Weights of a small GPT-style language model, trained from scratch on English Wikipedia.
Architecture: LayerNorm before each block, learned positions, biases, tied embeddings.
Training: a variant of SOAP for these matrices, 138M tokens, 4643 steps.
Each number is 128 + 24 x the weight over its row's rms, rounded and kept within 0 to 255. Layers, rows and columns count from 0. Numbers have three digits each. The size before them is the row's rms in percent of the matrix's.

# layer 2 attention value, 96x96, rms 0.151, rows 83-95, columns 0-95
116:096142099161097070103166148128131139160121143142168144139149109163120104084141110114137135146109070136134130128109115128134143093166106112109104088145136112117139142154132102100122126081122115109132131143120097136090103117156107155167128127069145129123139146125170150143123190158145137105
126:139146128113159162134153156142119132173129143107089128174112112121133119094123135123146166133121115122105145160081119126176079133115104138126126155105140116134141132156180140172173129096124094097113079101143151124110127133109164150081133097125134121111141131107134131165118058139107145134
098:092110170159135102168143134168138091139178145193154092140118130140108116142140142129135123129135156121099103143111123145110082110136145122149123132098115152114128141151139098142106080142099113120147102117178112125105136091065165096111149156124123107101119171100118117141124104125162116137
118:087115141149131133133162128130157108125130163110107120118129096114150105123101149134116123115072115126098121117128153103139163156104097150168143122160142144120175176146094136101143171173159089119151114115134139118109116106081126153153122060131162117139164181123125134121161129138137109109
107:106117149100116103161166127168191114109140168166096110153135089144109153097141140123122128141137092107127069120127141139132147173147119146106101134136169183086137106152106127101147134166115117092131114114145117122118149084108137132124113128098163133135149158139143100093152100122132103136
130:094116129142121148134167124120097130116094143133108130130134173120101154118127130176128099116111124174159121144159149174125123138082139120141134111125159118122131168066121140104096102143121133140137105113117134150100145109149166139119055159097140095151104128129095077100143160139158143098
125:178168144170101135095120150096140092138098111142099105127137153161155128108115091151132141143182124087089121091117126120154153107133142086134106134092114114148160121136121082133127101158156137098101110179161119136176120157133140130140114124144147118115140154135140096131126146109168105155
108:146146145141145162129122097140116154128136148121168123102116140125139129149127169169126119110146136106171070146111127106095139162134180124118118116122114111145137127122131141140138076171098091168113099119093098078149166147101094171118101126135063135094107115122136118126115124160122116154
116:118151118136132141103128130100129137138163159142125156147116176152120139167140128157116156102139147080179128100106112134107142103116130107119146119103158130111055099111151136111105148134117147107125132090108114148132105133118145135158140106161164118143155169134135159121120141054089145077
116:113155129116146119125125127115107133127143107123111165108081148148133065100120134155127136084125129163121068115100111163106168133158141102108142110137112119136150113125115110120103140116102122107178161166092139186104161177162139160170152114137113131114110111109145119136125117110147102170
112:100142117061166154161147130110084153128087104128119140103127112140129119112134132106112093124138149179134163128052167137135159120139147115110119153104132151119169112157137128136118091149145116128141179140106114126134125113125129152189108155104120130137133129141141089096144148107175129115
097:138120112119111100096115080146157128118112165104141154113164151143122154124175089156124115160139100121095113174123122126135161126114118126129185135159130093132132154148144130111118119167151091131113107131148155146163119149096133082123142111131118129091107109160088089161121185159115143093
118:124171150128119097117125162111110129104117113154155127134098132112162126121121088164129081152124091149126124138105115098139124110113138146151140138100164140113138125112142123125132117097105088104154177146125123155126128123083099142161133131132133085216135130163186176143103099124150126116
# layer 2 attention output (transposed), 96x96, rms 0.194, rows 83-95, columns 0-95
104:123123146120175188140107075122092133113156134154093076091111109079171145139127146160131118119124158129129164154093118091133123114125111126126137157083102123140105115095118149152151138147103139135114126123143149133163150116120145115098120141127085132119087110111121137116160090106140114188
110:138119136145108131140117095116127117142134118147154106104175148124161155176071108132119097126108130131097110132128137158133124135163167120144098135136101114119160106099129082109085137104116081148134163117135108129135131132124145122187096133133108129129131133211129124116095197125124104117
086:120127085150137140124114140076137156117100102120127103173129107137155107155129175124132125107141123110121126113072161115152165131128103091145131165138150147105165126064119146090122118150159104143110127144116128102113141151124149077092095111122128144137134117175155119158107136129079101095
101:115173106128145115138087102156111153122139114080141114151133179153131123148141145156138124146168163140149127150136098136068079080150114109119098122101145125121103121150136090126104083101114122179121105122121109171114128127161119125106135139159142113111064125155137172120121125127142119114
090:163131122139120120115070126155128145130140147102155127138137205107105141128125118168122123117136132116118164147091110162117134063110123128138118118095117147168112131095156145094116123111153137198127119188132140099133116162143129112116130099166103121099125124163099159119111140141130165137
111:125145140102107103131097131121121140181144093120139128129083082144144128153163115137115155099132134089115151106125089097149108147165123151098138117089119137094092091160149085163110151113129126101177094144137106111150141160105128120123161109136118188125161134094134130146117086141131107110
102:112082135119182151144140104196113133120107147111158138142150088103123146137134130096096102143080120134188145169119096150089147147136140118126157112141145151114138102130139151158171136112111099147122157106108118139081117133149131102093168113139069122134139112120140125129133129104126108093
109:111096113117083107140144141122128124116138138134123115159146069191130135099139099134136127118113106128101150129129166141191139114108121109144151114111135137124141117140109150140119144085187191097138157142142115169134098112155154116130192117141144109171130136146133110129121091149146162117
107:095090127089140129144123142156128095125104136151094113085135112128118128128116131076151109131182099185089117133154142155111085106120146153122109107148139171092180166119125121129151086099127093134116131168137124093134133110136145143114125146099123146114110112096101084164131126151148116149
101:127132119124114155137132126167105139112066155125125102117180126128115134113128160119100117159116132065130196132131115096123106130091142143132135112121161102090153125110111113175165067160149159099120126104119103136170114085120127112122091128108114137140140121124126150125086130158112156109
095:148141150170089150120110115142154103155156135128142111133141148105175168112110115119102171142145137093145110125148090158098092109112104145135151101126154087153102187135126141137151170148111141099108165135116144124094124142136139065137110137129159130111139164095101141162126131157105112156
088:122111144092149123120107156147133138126134092147089094142100097137112107145142133173154136103109137102148087112130125119131049139124146131091113108053109191141146108128122127154159135090124145148138152120095135136160133143152117139126129142112160133139147100141127171078150119094121115129
097:158102133145152142128106120147109159165152162117099151126103106120130164128116181134125192184135167122097139114121111129115114161139132087123154069186143151107129133092090157117104158135144122162138121097132117130155126134153142131099119126131153158105109116117085106105120123144097139144
# layer 2 MLP up, 384x96, rms 0.208, rows 0-20, columns 0-95
116:143128116149115137170102161125139135139113129119082107161140129123097134122123113140137107176175186157090176096110159125129096105132135100084138132186156153133125145113100147135095097108118167131142126141135113115202110140120114110131112146090122143130140170141120117154111134092119120118
091:090164126133128131137084117103141171159148095128072170104119153136140114168125090141159148164169166151118159131118081129138086132117112136091127137123138117180106135111132164134138142137083143124113151121122127156135085153100139122104116109148114113164124123102141153115109093107136110170
099:105163117140107114119091137128145118105125171092144158151094121137091135093174119112092116165134149127133167153135135095170082081111099119179111147126145105175133137145144119158150095120132121097120143094116158103160068086110127102148124126143123146126119104130132117148128127148116148152
101:151122120097156081130127144143068158113116142148095148133105081132128124045186093104115136137105144115130174151141090159118130141097113117144135128106098134149125141083161153110122112153131117112141139084137154156120160126141145160107138100133110104121139122152106123105131111087137127119
102:114104121157107138111087127124158116120102114092095133124108130121171126099113155132119154098092174135095073114126145178116138111130145134154102131119122125142128157098104162115095116120102110110145137130138136108133118111123124149152108169148121155102078132164114086133153136112181122204
095:165121121158122105138130116092130129147167171157109145117090123117156137131129127171140141103103134128115167118120119119164149145093174103147113126133128141091113101134092177173118129132094121104129155142073109135108138129131104140121108121122125117124167163126108085126104181098116193160
098:166147127136106175138127120141174107154111140176105140146126090102109140071127102109144115203153163122103153178121109127147113118162147119107125154120092133142115123139139109176105125151159121138121121135140124105154102148142131143105119114145126135130143050130137117150117123163114095115
101:153110145109130105153160117112081170089111131136156123149135154127105103106122138062097132139132156115140171155123112143134129135131163126127161095084093167079080144113104105110097121100142099102149150111156148127092130157140135128133150158163125104119160140119098155103109108102118144144
097:167107138083134167123103093083090125160096152119121117145110118155142104112121143125135129127111104089105135157103163098154103147110080104111153153154101135154086130135143111144153171134100132117104121165146174115127130154107107109171111103128111154144111121185116142139116112134157141088
105:109137119161105092149149168162093118122112159112127138098157083104121113169107110103117109153090150141089161136124125062140112141156146147177116109104140123137114132171148114111138106187121115174133119145123098102168134133126128137135126097137120120137133138131102144121106177154110162157
102:117165148058103135154156140176138150095164157149121134142109128120156155126160110134117117169123093123138122125107064172117136114103116137114114128131157123120120104139168142103115119116097103107139097104112128143112136120124159139105144145140075109157110108130186126161152092102156137106
105:152116102105096119136118112165167111134150148060145121097151154148140130125139130133169140099106156137096132163150130119137101168106108114113110114141125099117078146105119116143141162147126149119146105134145126079103125137168069156119115129152165098168106136143098148115162144170137102156
092:119076122104141116123081119124171140109149129149092119109100176105099120106139155184153125126137121112143134117141117097128152103131153166136132165088121136116156131145160081116095096122166180134111089141176119146099134115155144102144090137147131112106116125181126123109136108121132151103
104:152108125135092089112140134155130135129155123073147120104060148138118158104140135084160149094106172106122127168117098107119090120157133164128160079186128144138137126117117102102116136103103137116137123139105139111124134128132143138123093064131140096127086145137152086144126124113128106142
132:104130127117100073135164121115126165148074137136059071150096160140130164121136117097131112141124122138134120106109157110160125143126162154167138152091119080124128090115143145120137123111147158161138112177115131136126126134103121138133113114151121126149132158146169086126124134153100131184
106:111151132108139135146113121123127083113141155100142136124168131124097069143157088132132136156135125156149113156137114115098087140123134119152112091112097123167122133177146134159146147085109118114128128190139100136100156138098142106155123111128147184192084135105126120111092114102137137128
093:146161164125096112119113113092147091083067145150117125092104088150113124141121136148120127121120127135113103095105148128143120161166152107190125137146111127124087122150105104112111181134167115141133165182132111131119148169088106149168120098143116154115110148124151155110146130119134134145
091:143100103124097123173123136098156126146093136143109143129159135083106144130122162118106126142131128128097160169128101145111155100156174113123121139100136139124178134079111143114158080119150100171129101159176125160139155137125141113124102093136142072166123147123110165110166138151121120117
101:101177128155138122111108110143165099114161123109146104161145108166135154174152147154129146140097117135081124119118147167125159152144126146089093115150098096135084112147101151131101126118083139101127088139135129117084111142099105157112148137151068160154164164124152141134131119132122122132
105:109071135143130103111110128110098110086099133141087123153133072121122132146104110134173134132176118119100086137139169193095134144140176114117146129174126146104120119124159149105116157108143148163135143124131173112083160124114142126116129138146126143080122128154107105137122133098129127095
087:181129098149135093097134166145056178128126135135153141105134122133124117149135139082126124116119123143097122156088125117135142112142131108123124141135139176114165092129178125077142142156157126121148132137163136063122152138147094144151125119132138102151068115118145101146143100124141113145
# layer 2 MLP down (transposed), 384x96, rms 0.186, rows 0-20, columns 0-95
102:106100166132081171149113121093113147085146119134159101088149124148131142130147130111097122097124139097117081166161139134129139129153092091148137160115152109126118124104151091137164094145128155182153170128157130152114114143092092129140121124138130114090150097125128128129105087147123170103
087:111129121085092107065098183132116084140094122162134130113122096169150124141123147124122141079137139137168128107132088154126108119099122114148130147161096130152134120155118127128113124136127193117147136193119147112131171122162128092101118138137158159110112116106114131147115110112151127091
097:147119060107167150120115134139143122136120121152105185136146134103129119191100120142108129138120098127111120173091176128098119102104135109128136113157189116109119132117113184104130116132154131169102135088153137152139132131174118105147134121133136122126154125122101134114179126124091094145
107:159149151138100099150104137204142124182125142118165112130125134128132100129133102141131128111141161167092108149122122124082093147103128114118130124111090146156183139127148130097124115148143110113163126124128160122151139145186140105139113146146131202127123156109136173127164137105136142129
091:109141116112108135117145088143133122125159133130143128060126105146145161134114115140107123157137087121129166145141122086108135134103111103126156117106096106110106124085124125160167115161155155132091135128108098127161118167096137082141122167155121083166130109102157165094151164153115107095
101:113121125140128127132144141126103142158124113135151119147118179121125190155121143160142174139120091134155148157127131123131113143152155123192091108120163161113137083146124162154133147117103121118165128127041137129128119098118132089110141143113179098132129136159156152131100145140095148138
110:109134144112170167115105163117175151168115123116172130128176163146079126119141150097128144160122115125147131136155147119154132170093151108124114144172103137149137118119114114078127167104100121129145156147099111126130110119088076139119112176124159143115157110111124111175151122117094123134
093:089090164140119098115162151120129079105113120127134161121113136089118163122136160115085126162126106129109167126151112121129137091164130093107118153133107170108122098115129086123077153132131107114167111131125120166148150109110094147118110163099143098123116127113147107094093119144064114124
085:165174103119139118142163139129132126130136171131123105070130158138120118110131129146151122061124122107133140106124170108128153078138115197115121153132166099093148159128077122091144114155140163160142138145126159142140115150124174117109135100125111129132133150095148122173128124150128099132
097:067134130109138144134096103136129105075120105149133132124147157119154101152153103146110106130163163133110158115160137130091128111090124132114124088144136092163141090118144153130096115065103125136114101077138088130118112127157129111147122116091150140113143191127153146108110140125160161139
096:122104132127204119124103107129160071153134136189112145132140132156127144085143107126126140120114113146111118120092155154141126174109148107130125153144172145136163118127154063151138127154131096121135101141151120147168129139130111148139120118177129165092127147086136165116153146130096118141
111:107108138127122152118105090149150112151117110114122127118129133138136120188153141106089107132114125151117126125144142109144118120093144074098107130177114156131111125102175121131150220120105134153169120083114113117120115135107102150117115142145108091145114128161171167113131109105096156098
083:140169128145105140149145128133130132176129119143166146098147110153141131118107129105147165139103124110137094155097154094154120155114097108107147132150105109110131122130066132154144180108128116056157154134126126127085153089081088134153131124108100103142137091108139085134129109165126116131
106:103131189161159128133194117177116137124108132150118133139154125141165093145153095147135164156105123143124129106110112124110115141135140160113138122115113133136086157127160105179115154113091129193127158097144141110091105163109102101165108153118138155133112137117156119155123124104116095137
105:114150156090175135139114141118173156166106143108106107100096109147134153145106137109113142119179125143138103120098144099142131126117142092143119095131124105103119102138148111162140085143134137071152141112151113139169116100107134137149102165114112154096196137134135102145091097135115112172
103:163161084125102092121119104153112131124154138136128119135115103151090145142151134148153105118125134110114129110181124093074131127126167142139116097130156128113123132150152167107117115123158142153167071096088154126144103119147144123131135129116106083102117090180094093154171116154131158133
095:129076139105132102158121120135092098128149118109102121107145137121105123166125142163120082139126141147120091129163117143139131165118103157118108155123100133124080161181183167129093142103132189120091071090114115133127078131134116135126130139127138111132167133116110086123125134137135152122
091:106087161101097121157110162097157131085131143125157103118074126126124108117152095082128114158124124169123101184121082131108162120153106087104109129108098136135121104170156086127125134152120132124102072108127117112135118136115119153161103147101126095140131120085119147134129100119104127151
100:105089116116154149149093129104171109070098087119112113121135088140126146141127156096111132125110150134159096155126098171136104103130132111103108116082131142114139115119165173102151120130142148131065121113171134147167133156150090141166104124155126120118122098132140102146142153127133170156
095:173115118138144107134163160154145110154136125151155161154138145160149125108153112134097126111128151125105123151137160158126124131137111143181132093149117120166104169173136107106139110096153102055111123146152160104131159147130156094138151104083096111140100145123155125153111136110086139157
087:092131136108105143121138152145150140127128133132152131058135158124162139121186116163136156097114125150150141094115160151159144129114166142157108124114128092132128144158149133123129176145184122112137152123123140117115111087084151111192145147175108157147163144138132141131143088108140128101